config = dict(
    intermediate_size=2048,
    norm_place='pre',
    norm_eps=1e-06,
    positions='alibi',
    init='normal',
    init_std_down=0.00287,
    max_grad_norm=1.0,
)
Each number is 500 + 25 x the weight over its row's rms, rounded and kept within 0 to 999. Layers, rows and columns count from 0. Numbers have three digits each. The size before them is the row's rms in percent of the matrix's.

# down: layer 5 MLP down (transposed), 2048x512, rms 0.0453, rows 1962-2047, columns 448-511
# up: layer 5 MLP up, 2048x512, rms 0.05, rows 1963-2047, columns 448-511
down1962 103:486496552556499537494564555552443503504484526486517504539484501498471502514482470524492517479492502485521475507521535478522507429515480469512490480500510469499501468489541463514500530485482465
up1963 092:491434521448495557540504460491524484511505521513478476507491523522462485521514514488464475514504524538491529487515497529472475485547463517546511501515491515500528484517506531505516457514477505
down1963 092:451492534490515482499489503511521529507516497533500500479513492490530511510477474493495519472506484511487456485481483494479442544483497520465474499493500496510502536531508498495506484518531509
up1964 099:511506474532471509507491464493495442546491436505493496509527537506487483522504500491525495486518499545497473505440525531464494479506498527508546481479515494509463468522513489529520496485522467
down1964 100:492537516488505496536500468493456494514485492530469511522449467474522493537484525536509526478519471464533541488491479472496480481521498485514517529469500498514517536527502472497434537550524527
up1965 102:496489520538528492521487476479538504467542523532556518481502491494525492494514469510522514415491474527482546522538530494512528515503490492567511479491513512468488468509474458472497453476517520
down1965 108:519478524500505472497497520517535516489489543466552461471499508484465472480485490547546479468510512486493481526491475550521540499509479498483495470528483536509482463511475511473475502469542508
up1966 101:473530474485531452459485526515514521537449495522514515548457504528516436470471483470487514497533477488488538509522480507493488515514495527516485516525477526491528524493480481523496515463505524
down1966 096:518534514544522471504519469484476485510533515460482527533507460468521519516493508500518453512515511453465485520483513530476447509487554517410547506512524509531527497520556463520493493479516485
up1967 102:472493491484483530433480489473489518537455474519505518481508494498493483492531486492532500480548555526504501463533512504478479487506499500509509487525516526486518489527477481492534485503483524
down1967 096:511508493482528488476493521541503474506516533472506521505485450495548553475433505497537480475496526506521472469480496507545518521491515557478497482497473471548496505505529506483511516486508540
up1968 102:529500555459547496497531519498478506515470475509516495524506489495450489484506527496478515465543502456512505524539435496485531492480490488492496523491495492506531486545508495513489527511519515
down1968 097:476504519508534510508521461503499530473486516537538512488482519496548467519490513491480453519503523551483518491455486491518511480486502498509498473491499517516472509487510473473488495488498466
up1969 087:484430543487498497474516528515542512480460493503489533517486533521521491490509498520451527550489536475506540503483500455500462497492510507514521507523496483505494514530509496510490497488475498
down1969 083:469507501511482523531519544539437499519516495478493479497483511505488491510513478526481482488464473535493503505510482460502463520491503483462526464533502493532488498483558485499495514528521539
up1970 102:494467473435481502475477523503522503502472502512510498523503505542525491522494497516500513490490499483506505487514465490512490550474519525494504500488499469492533569508488487492500544493491491
down1970 101:549548516510482520481470509470519500458520503479470462516481542505497470523507499485477519495475503505505483527533537541510516472492503495464533509521509539499518523484503472500558530562503518
up1971 114:551512498513531476501493540477516496506500481515530471516465525524496498476522529426475494508482503507503473479459508502534480527445522513514495493478515525470476497517490524503485505540539526
down1971 126:468441504461489446539510475522534480454496480516506483480490522497520558522506492483471508485488454506532499511475528488487501506500513473497480503504491507489530496552507512506469485498534541
up1972 096:503496520488500469483463509482502502500496477518482493527497481476501522542551501429520550545495487495493515522576512463549477486491517516507500519505474506521493494472503471485538522520491515
down1972 095:496512468484502446506494467520519471498490483533458476538492500529515501514497509526480507468508488510504460489454501492442513509464496481531519515484546476481542489511507499486522472515497488
up1973 097:496474536520457482552490476497538504492523518482523536529484538542451499514519519525469505493521514493446529483493521503485436479509489471505460503500545524507521460493441527452490488496496503
down1973 096:484553500480540501526470497499453489504446514490534452487481499522504491507542522455521483493463521509501459545513497475525508507489492512488513509473522482493481529483569443505522474502520560
up1974 097:517465511512463509531512462499533453505512489502509556495505528507471521525548491509532486494492492444482478501515468496504498493514485512516482521460509488494511512537485492480537457519491492
down1974 096:571500502500498526436486506521505514458516540471477488541496516551499420469484483540507491500506495510506496478472488496502541491489506478498529533496520509470507542516521493501485527492551538
up1975 097:453518492509521514489471479494478495513501494509474557550529453488463531536497504496511491527477521486519481504471505508484508493505506524530474511503482458553471475556462494513567472462510519
down1975 092:475456481507528485500428517517502509556487502489545509499514488497510528512513473476511506517500500544466476444476501525484494471509504480468520504510505527475495539506514492532510493517493523
up1976 096:505498509503506506521449487468489523510505502508511537540530477496474504492492477473495493500468499497465470456539443505484486476509515525495489497421527498509505543539474490502498491506530510
down1976 093:480520519520509506512485510515501504500498492510488475513488488506468563494525515528524488446477509478524475475506505490509472484518488490497507512490468509486485510505513469506494534536559525
up1977 109:510515508514502471496520545471547518495530498549533538527523463511543443493550499487495494492492497495471507533485519530484489469496468482510483493521511477493534434505510500469538525511508517
down1977 107:515545490516463478512485470520520524468466487558497525512481492511490488508514491511502470499516444504477475472489484516505499509522477479443447494514468421501530474489516474472478527511530496
up1978 110:492434556485506515474496477508539497473484496511515498495494516483491507504523471477542470514496553478467458523454489517510517511522468542473512518477493530432515451513514525495533474524498591
down1978 101:505476503513516505519486511532536513486514487467523488512506459483486511509508499527521497519488540489488514485502503526494508520518498466496489497492501482515489556500508522475505546519491488
up1979 106:499496480472502459445512463454530533451504499513474551502474489515513535483555517506480511495485450510522531494497489557521529504516480482520494511492484546526496477502472450507481472475529512
down1979 113:507551446514499463531538469490510517498481520547536561491522478522477514473516547537508515483492493492487482476500550508518466495539513464528508500560498508554501495497508469521495567532508510
up1980 080:446516485496516457488490462490517481517497496491520501542520465505501463461522533476489490508477482496468468486537444456518486497496492509490478544493508489481476505506523512491511473499498453
down1980 081:490524506518491522477527501506503540495521507494505518476510510494541527502476525505478476511486496537526505518488510498524504507508476498524489489528473530518524514464550496504495510484527526
up1981 103:488505500509515516477494456503450498477482462492508541513516505525490537471542486446505469521494500468463519479500468495538556503505495499494495520480475470497523490508484509492520496524496529
down1981 112:465523523461469496490536499496477523499509529532544499483486489517499468495536504502467468501509527462485520522516465523522516529520487483519519498484508505517528514486527487479485478472495499
up1982 087:528477524546515496512496456471533489465535511527492536508482492473510437523463497467503534526512491523486479490473536506474486490494500498518446489470468547505507486468447527459465490519441524
down1982 082:490508524531526522513526533505493481507467511518511489527500439510479516500547487507547512479479469487504496514504531480482486485492500481462529558467523501498468546527524479514527480493529527
up1983 107:488503510511484468522516518510470488477506480508522520535541471518486447537480530471551502521435466494470457486495522512524490452504493515557475496511557496499503476470515490476483515492507515
down1983 107:528504504506502461517497517534482512498495479504477541504538486517512451500504531489495464496495466488503483465454522501457502526493470462493501506509516483497523483503494537520466526497555487
up1984 097:489499496498483523496515505512484465525498478521511530551466511542518510537507510487504505485507482496506445536519510469483450527516481498495517495488512487498513504536469443521523511491516481
down1984 098:493495523520491534464524484498473527502492495478482549469488517477482449492495509593480484484504481512541507555521489495519511482546527520477516475493494524497505538490497534506454478510488497
up1985 096:517515514504496511497477469502510470461512538512496465540465498555493494502504478477463470524491477470521487517483495476462513541455457442500541492497512502504534533517509460496526443480530543
down1985 104:481481491498540464518505510513462459488494516495492519480513517500521446487512518465484498500505521515508493523492479508497496498506503520515484519486473528520529468509483474458483538506478475
up1986 106:494476505513507519507469513465510497454496526492462508494485471487465489504534489462453463483477526524506550469482501506509524438532500515517463493502520510508525502495467491514532481488494562
down1986 113:495500488501491531480539529496512497520539479507521521455465468459470485523511496506506536492520548458472535483421473505507477486513540524473488512486497488502482488492517489504469495494525503
up1987 108:533497503471482496470482509484515451464467472513472545532507543494478531500539516524526491468478539492484515500518500501444499525488511475498511461452500511463483486477507507450491472488509517
down1987 108:471497508453453537513500504520475461498511504518543480473487481488501519515568507475460523534485527530480467503475464485526507515498524524540498462509495529498493501447457519504510471506519492
up1988 104:484502512440464498501508542498475502508452472503541502507543512511469514521514521445545504459495498494454480494493489495460478493548524506512515493468490520552501503472486466543530491509517527
down1988 101:530479503496508490525493488470510520473527510512478483495481467526496520495474476466470476508505573498525501511501522503471482518545485515517477509485473434511503485506520486517463478472512529
up1989 106:513486489481492500504527473462494504495516535495496529484538517482521523509523448498494528497546518470493509517488507547488476523522529498500471493516494522476483450465532498472503518472462520
down1989 100:498542469481500496459536545525547498549468497470480464501483491469536508497458501498479467486487527550494450510534538503543538521544523526511528526513505492517499520526485489482488503547486541
up1990 091:518501474463488518524486506487501539488487490488507511466475520498512512529512462500486490444506502494529539505508540487511473469507509466483550502489483522515481522483526505494511538512512528
down1990 095:526513495498451519473485496495498472473488508476462513458495483497555468463475498505478501524497497480444472485489484486538552525543553492521466518484499463501479485524519559497499542469512504
up1991 099:495471482516466507529463514468519478479489476509496556514483517490558480498482493535475504470476480486491539474524485483527522499511490498504519519504510509478490480521502462498489515456486516
down1991 104:519497498487541503463451503523513472521436484476542432465502489478493509509491478493511545454520514515489461471472541513512467494488504510477509463504533478468458482477525541531517494522479474
up1992 110:519509492490471501530490511516500477469482477494463553554480521501510509484526518541517475499483507461523526514509511504482469478480439494498511453529487521482519489488543487482485472500526513
down1992 112:487537518450502485522498478491500474496485500515567498512483569522485464552504471540496495509504490531475517505502502483502485506527503480508494508559486539466527490505480481481568502492542488
up1993 102:467493566522532478518478477512496465494500506534554514490511530497544476484520496487494522499513487496485465511518483483486460519494523455504473482492482474476460511480484486499513464506511523
down1993 111:498485543529463473550514481527532464480529441542482478479485508489459505500495503500539520503473457508520481501493517499500538490495514476475491440539526493512495507458530516503488530494490482
up1994 098:508451508468498485480489486470484474503477522501487512494520548527465513503536492525475466474528512492518487486557500532453514547535491485514481514425525519504560536550433479497474466559532534
down1994 095:507476490519461532516466498527526477528477534494483485506460491462473536470472537528518486486510525492547512533488516505519465517489538507487465504510503516441534465532485513482511501540511505
up1995 104:480515505484531502481537492542507487498507507496501508518468533497495468500491498492469475500503441518527480544532464522473517505459501488534470506523479488495476489535471524535506513519541465
down1995 109:507467505490439505472490529467483492478497482505488478474510482502479565470530477512535529446509532506468553476497476505516477499503497512537522472451489507510509503477489485490547501476473543
up1996 097:460470454440457510478508488513525493519490471537474480507500481477502520530502510492504486512463504514512472528507530492475493497472536476536484508492504568513502520529502496492504494526486504
down1996 092:518461563487511535505475501518458468456558504513566517512465523511480500509534529514509511455499470486491473497518479498506493506461505500476482481520490499473470538450469525477523511534528456
up1997 099:488510478484519466456476502494505486556492522504460516491503449490516500491476510496542501506512537534516506507503517488472530518521484512496539486478486496486452475511493503524512540477478518
down1997 100:490536497475488519481472511505533482503452467525489526519551554522533513535480447511500463521513493504501477517513502477498506495497477521493509501520494476485522559463546449534457515490468549
up1998 097:478519514493493476460490478491456470502501465481502564498506475485485525493503469517502514474454468481514509449497506505479539523494507475502467562492480498503480484525484462482494463506474505
down1998 092:504533495498484514467520505465450517520535505520509466524521474531560478462503494490484511503518507512486491576489489491483472480464525520513494454529498519494498539479527529518551521519515478
up1999 103:515457536473475510519471512520499477482465529502481511492508473502470470492483515497490515510461518491473521543447519518503503492509506455545489554500510495476479493510534506444492561518486499
down1999 106:536555476469490511499504510496505466497482534483503527489525461481512533517493515479521478482493517510497508523546498525477482502477483494505516570526480504479470499480492485488491529483485485
up2000 094:502472538503491532487540515493487509496473515507487489492491484515493445515526508512513505486522523460463487493455488503501499495518452492528429486495505474477483520499491480474577508506485475
down2000 086:520505514497480464477497491490508537568509502436484548518538507475479487454500493434519532505535493465528490529521482519496490505481484509465468485502492550533514471478460514495492493487516535
up2001 094:509498469499483473512509440470450507520483458458481546486490509508521448508453463503512511509516488510455487505494528490506544527492469537486489474540499535534483513473479486509511549500486553
down2001 087:464511496540534511485485447585526495500499484529565509493458518506491590488492477512449487494456514470483475486515460535474446481494482500557453526473528420468492502520523513499514458550530502
up2002 095:471501493502462465438505491464451489520490508492459557493502514552522509468515512484478483485521491502482532477469491462495507501548481512475576457471506478484497512542486503514513492507526514
down2002 101:492489479499495473526507473470496478533523437499495508502520506480479527504528479483510495475489504459545534491476494496518512497511460513555494529461479486470529522490498516533541521478452472
up2003 098:491470511508520474470518494501549474491487525459480497508516489491528515478568526457515507510483516501498486550492511467506466504512501495503551542491542512534511488523506508489516556492464505
down2003 098:483496465497470499534527531516537479523542524517520497506485574497507511520513516533497514487493511480519513517477482497493524489423509509477507462476535445480501496412555469524518508471554510
up2004 097:487446469486536488495492509496463466486490494445490519491502531544480497525496480465523513432481518498472517482477499483499483488542474514533500479503503509494500493518489441497485502508498496
down2004 100:467511510534502492550527468486504502530524463469506515465494529512513488494522536476446469538472485513489512494521468537501475526479498502520439501468464526511544533518528544495496497455449466
up2005 088:471471487492473494486492466486505456472487503519551487505471512504483485472514489489501530464473495522485478513497467501496481524476508510468499495531498483526544530517484444496509513506505502
down2005 085:509518502449471519504507535500476526495478512506506519495512528502525494510515493534503510480519503502524560531489488467508497500548518488501464537492479506481497498513537523490501510476473522
up2006 092:531494519481519443537507498486519489510515436510472507508547503499530486517530461483494536486499427500502457505500502485503473531513524541459507478469544460503508461472506466488566545495478467
down2006 093:491497481504510486479507466553515506499508522494521482461442524513474491541465469508525489517481562480492538488479502531474507467480522433546497506549507515465493474487499538520478531514529480
up2007 096:478477522515490521483509531531509493535460515518472491508536477526497493562508472472508520490466503448490536504513516485500483565496495515513500545522484509502484477498506532454539473439520501
down2007 094:475537460508495477471510503508480516493512505508479523470488487505533533493521495496519460506545491559505463439471498551528557494448500526446489472536500507507507500509498473507462543530529492
up2008 103:482492528439493481478497501511495465464501476493471492497506540536482498508535499480505517513524518529529522516505515485474445539477484519544525504527514501524505481542495482503507510536460529
down2008 100:504478462493526513476518442472528474490507488512490511516521500505533506523527497464496504555471459506480535515545505523527494499463521498527495523500493497495475465550513546550481512450502467
up2009 103:561484531498484476492491503511573499508495493531490503505500488504522448476488475450511489519535491491521493474469508495513465504505506448494480482484483524494496511465511464505501503536481565
down2009 107:522502522489483474542503476536531480482502488522506505523503531489496490478476498544477480541518462504518474467447480490469499530491515500511485504483485482497530489472516504508496472551532518
up2010 098:513492516523502490485522469478493477513478489525507471505531503521471540528550499468530500477479496536513471520508500525507530509555505495527477509486511478544528506571475516493473477539488493
down2010 093:492560488444534495534478505481483465553443537526534495517449530470479481490482543518502490499548503511511530532478474485529506504475539500480521459520482473517538546480507488482522512510499467
up2011 101:489504529500481462530537502507517510471475538503491490522472524501514492489496475497513514511511482495520514476511483481466490532552513445530505510460492524505493515514503456500490494479501499
down2011 095:496499456531534503474474530474546496486481497481449501529517480486512531519517518469418510481495493490495497496478516446488468440480492536520523529524499532550511514489488472525502463483514492
up2012 095:477497522482495446488492484503509485542487543473516529502503528469494488535495471520507536477489547532519517497470488484473432446512521511505531498513538501490466466527465486520515485457516502
down2012 089:521517478478523511519501538504479478542479520509457486526533524500442505471520483486518459472560513521468474502504485514494523513466510517483496534516468492483531496467504488455469496502510475
up2013 111:557438495491458441495451502539503493482493493483469542500486542497539450476548509490479489475487528479546477527495445514543478456510497492516516508446504489480470515523525472464516538483461511
down2013 117:474480506503492536509485451474538455497521441474482522433502525475468477454488501454475483516531553554503495437482487516520515497522492491533486562478483498527486457528548570496539482477458476
up2014 096:506518481506469516488511523465553541516505524509486522471529536510496490521528497492521529477507518517503494504492522504498480514530511531532531494517524566511501526507506512481450513481467516
down2014 093:506496485463478461446517481520488562486491466559499515496474522493495488494519513488489509501508443515480504518531527476503516500459487490512487513491452479457552466467512462469558532481507477
up2015 104:480482543517508463506478507518521497506450504512512529478507518468540476488495538489547497476490509498495466555470514532481450486541523483529509478492501512460530512492555514524511514450492546
down2015 108:493495516468488524507521444480493490473525508535495471509490521547513456573461498539488483500489531490506486493509546559481512490433512535519472439510502503411486543493546478506518526508537522
up2016 096:498486464485463478516478485500493463495443502504494501523507492512501487455500457485472495511531550493459473478521495458534515552499523523495498525489507546485477509497500527486483490519482543
down2016 096:522527524501522489526523510485480460491501492475501505532512492500491469497487527474485474440462496505516499484520502496517516480444496511521535496535538514480495479515516505536517558504519508
up2017 103:499507492503470494450507499507486512465495532489441485506498518522517500495515537509531507515485516472478499520487482501460497452477459478529477477498494513502483500516540478496526469474518473
down2017 107:497524490486511494473503493432516531496507509529491487496512472525511519522512520496508519510493532492443549569457463527483469531457527492544511512483512515549485559541483514475547496524507490
up2018 094:544480511466470471546488498455486513485497523460497491501484542533541528515505485520513514459508460519505524513520514510490530509526530471469534501490489503471474518564456522466490514532478516
down2018 089:463539500481520534459480491529524495531452489527512480525516511476455522468498533488499513508514494504465500529503513515507491525476507518484471467480450491518507461494530515488509506515532524
up2019 106:516485480489503500531547522504532497494535508500549490499484554489468488507537499495502477485538536461502512507485434503530468504487485484536506480520491528533479491525520477491510537499498491
down2019 113:504491488491491487525502532513525460500552470482493528507537491486459468501462516486457483520524520463526526487475542506478529495508475513476501489455500519510531462500477503541507509470489528
up2020 099:508537479519529495464485494494507504486499459510487499510475527465493511489513489495500491460518506482481501497476480460488487490521526485483444498501497510520511541502472483514511511497460521
down2020 098:521507508481449526484472526502431474535515530508530477538475500472472496499490490474493513471541487466494521481493527495467499530468468482502507478520498522518486517486505533480470477492509483
up2021 104:465501472470489476458513500472513496489489507515487529566486537506493530530501467488497492436500471479496530443536453479490466508522481471514520468487488549521473497510458479516534476486489509
down2021 101:478496459472530447522518499466477493474487516480476473524493476483511490485527506526489478456547448464486463531472524467481492476503491459514507466469484481504515528478497464527504467464500449
up2022 091:525498497498527510520489474498489493475498523496469506514446498490444448488547476506516518510549521492493528529482460511483552536498471471504508500491510476441526485545541485516509509522493516
down2022 090:482526539516479530456445532514498516513522475503479517506520522529518469494514517477474510508499504505544506493504492502471463469464510492521498500479492534515514526481495525503465486502495462
up2023 098:509429521533498498528496537455537507493540469530485466535493458529464524526505493521509490513466520514491484455515471499506490520464479497504495469521466493540467541530450510493496489504534479
down2023 094:488541535491472500479490506501466521488517476478521514521500493487475502479443475535496506542451518482496490501523529519438524473444502495505491463505485489529423458489469466508518491459506455
up2024 096:496492480476500493482465500498509499521476502521553547475528519473493502520495477492472486551507517506489492507489454527483450528523515548489538493467511542522502451495479526512489476475475494
down2024 088:518441503504468508479524519515477498473521518492504492470519482541504482485536497448542464493520486518494532525489525531505498454500529469466461465489458490482507482530490522514469468477485526
up2025 094:506512502497482511508458444499522477448516479482538505478533500465477510511533466447500499464554499492533498515558495480512522513531495516497515509465491535529484526485498506506481503455538514
down2025 088:497541514479434534501515499513478489530525477473498489501489535511501521496518467482484517503518545549487534489523471480493518445526515482541507488557485461476564512544537483464499469508517441
up2026 102:513451504469513446494505539506501483459499495512464514481474536484490509549525504530514533476490469517538531534509493515510492485488478507527508559498476497456525534499531489452468456480497510
down2026 100:455481524511511505541501494502494520488521470512508503455477490480546514499519520502537485486491501538507505529479499506530472474512478481460448482505494460439510463478480543477525519515500486
up2027 110:490470502495448485494472478512518478471517487487496497515512554460529536509525493506493489507493491459537493512511491477515481478489527480503509484502498552452468521497520511477517529500496511
down2027 114:509481494499460492491527486528539538535529499469489516544516525481507542545529534534515473484512514524478501512491500469489472521498529490481483516558476468557507508497491509489491498491466452
up2028 090:462487496525464505552509530518508521496517457521503488569448517461526477545511468502514526470502502527476491487501456521532475545490471507474577489496467517484468519493526494517536549480472467
down2028 097:512458539461537566520509462491505513485462526479486518481537506537492500514494513483510483494482478478502488504492525484471466443483535481491455556485507517533534484516522518494466506501521513
up2029 105:470481491495499474512485486492446508524524502485504541515479539511482523518516496462532503500507539494458548504493502499484511496529503501493477470512463532524506477466549516512511505464481472
down2029 110:503486483504504496510495526511520537442550510475489532467480514522528466510483477526499515566465461508480506475500493497476510510505507500549443520474537482460495484480502525481510546539486533
up2030 108:478480511487461487522479529514540456502474492543473485464492481554496496468508489484522480456468494522463519470468485568522487483478514492535492522526541521482509541498537490471482485507451532
down2030 112:473520519503532510496531533541519442521482513496528497496501567527437510474527498518510499452476529470521516505506521477497487446437473489508545529524519473481482508499565527442482511554492504
up2031 099:511492487465484464512534473500536513447486503495560489496534480486517499525498492505521518447486487510500518459496512555489496524480482455499537508482497509483479514538485451458500496430526476
down2031 098:500477530480514479503524512496474494533492478498505509547554495498507526478507498479533509486466528507515476462470526442553520477514504492549508490518498492514504474526545482552480531497488478
up2032 102:539459501461492514550505494476521478563454502491504488520521494535496516549506482475519505529510511528479500465486477503491504482560504477548484536506502513508487531475526506517505545492504504
down2032 105:523468544508510490536540510461535481476505478516522529476473495537511441527511522518491508492480506518514523459502479527524499520512471444526531487505527489537502528524491526473521500463519459
up2033 100:472488540490465475478528444477535496488513487501484524516470546497506459557518466511506499497513486479497540492499489510493510510485461480489504480490527502423468452515532513495534512477492506
down2033 101:473515485520498494474515529515515490456487498491527482501497533480510508482484509494508509536490480493505502508451510467476500527516492488542472520466492469518462450473497527521555511486450482
up2034 109:472519559510515480453487487432520482457471502508498489516505519468491477487555531482499513478481458511508488516531539526496484523506489473542515499493497518507530473503462467459473444491518516
down2034 106:510530503505521484496518515489511489522493483551473501476502495492475482484486504466514529496516505510519499506510475514474462529506564452515511518497534487490537467509480465519496491455522493
up2035 097:517467498552486526476467468500504459495505490512478517499495505493487517519523498502563503496467501520499470483455477511507484542523558511523511466525503501508520522532482468492487509484500465
down2035 093:485443483458472501509527465478503461522499540519516507512508523485494516483537498533505493436466507474534486494490472476493553469509453497554531464513479540493462538510492493473536512497485542
up2036 105:481535567486486478462510531426499482442478525517491460469483494505506526495500496498550503494486503485538507495502448515484512490460529499523508476491526510502529538514495477515490479486505491
down2036 107:511467509478495490493511485540527464508508520505480514484487534498502489490524496508476513510480534477493504486539463481471482462493548526477514523539505510463506490535497548489466520534495531
up2037 094:490506563483488509482469535486520414485503508528548515493465507509491499520545466489511519501505471489485502510507483482480499513518517473477495542517505460488481483519440484510526526488517514
down2037 095:511510530500496500520523474505507535508516503463503558522516494509497541462492492486462514503521521498499521508529513493482522511490493520478505532486480503463496465494521522503499485527518512
up2038 097:523515507515465495493514493503522460527517524453530521470502495495441451514509501501523516518497499508463541513524405504523559507497449517477526520519467480523532481497477490488481478479505492
down2038 092:496480499474478494442474528537436436523470534507512449487508488528534515540487514535538492493492506520498488473473549480443498519480506509518472483495509533503513521472511471548499502446545508
up2039 112:542532544489456491498466504475527500501510487518482489470535481469491461491542487484492519462496480516480472511507511528465476489506509496510530469505510555526500493475475478493532488495540523
down2039 114:493523528511507534463495481489501519523474502518459532469524509481497472494502504476538429472513481474529531474500516526476490474493491497503510494454469511548508469473493511519517526486462499
up2040 103:464506510497540457442497503524471501485458500501496543527507494491491495481487492495528518482462472507505469523513519531504480515514506487488502479471549499490457483492560496526511536465513533
down2040 104:524497499516463527532516525504499494548518465524511489481519468476500487528495495496485511488514499507497478561495487527496500525511505556472510510513505503477499492471495587530505558505519515
up2041 106:508496482517483409493478507512554455496471470503468533492505529464516480518535508485514502507540510523504442528502535486502474461461486503524521475498509534485503505518543494511545469457472531
down2041 101:503472480470484483439529484503475474542529504478511521524490541524499528509488477475499480548454491498487505511503507500502465478483530505525485495472479480493552504508474481495519518517520489
up2042 101:555499518493501456498450523454558537439469501524509489503523529509470494532494489527547534470508507471486528478522441515499496556539495474494530484486508483454538485490450472484525444457491479
down2042 104:511514476499528487491522506488527458456477472480486487532487506509520495535470523484502521466462475447520497528490500520536513517519491509511537531531549512537529525466529485498512536532536512
up2043 104:469486516533469495500537482478483474461492495552470478492477477557497485520493511496514513522485482485529541466482517498487510493458491517538471477490531496509517437490537517434521461468511469
down2043 114:504493526485540497494513498489525513479486527500439512511515502536473536463456526519493439513443482503531466524531485515542504511524511509542500486511494476529531495476447552509494486511504484
up2044 101:459488505460468508560501527507502469490483484488470504531474532501507505540517487510504529489485509512466527510492495534486499517511462508568475501515485509512479524513554491495501508524523477
down2044 114:491507492512524514484504528503505489442490517481508496515505510503518490503503466487433534512526490507530490511536465521502454510490484527555494521518547541494546513545468499485507475526519538
up2045 100:508499449463505488529488494494547459496501543514496502520505511495476514453517526490506480455494503476491450476484466471504528508498551505487454486490494512462494535506487496480529454496517513
down2045 095:504481518535478497524511505521485475548500474553477510514551494508527494557493509500498505501559464522551499508500520488474535510483442501483541480479524500500538539524531497439478519483528549
up2046 091:541492515519522500503470475474512536497440505499486468495520493547492554552509507498487508490541506488527514463497494481503500502488483541480506499485513471454509487486478492463543464476484522
down2046 090:494522526506533508509509515506533486526450506507559475469533496443495552523528500503506522501537533492502495514490497528458496474558496498502506475475486469534501542460496520509524510493486462
up2047 103:515478499475522514532507485521556492512536442476465512541460519490516509530495461466491482482502464471496493493524503497478546469489498462494504541526477524523485499487474509502522507489514517
down2047 111:493510496416493513471497484516486546484503521480477477500511497511522527459494493540506513536549500515488488503521474479538485492498505498515474460498491512516529536508448494470480514474535461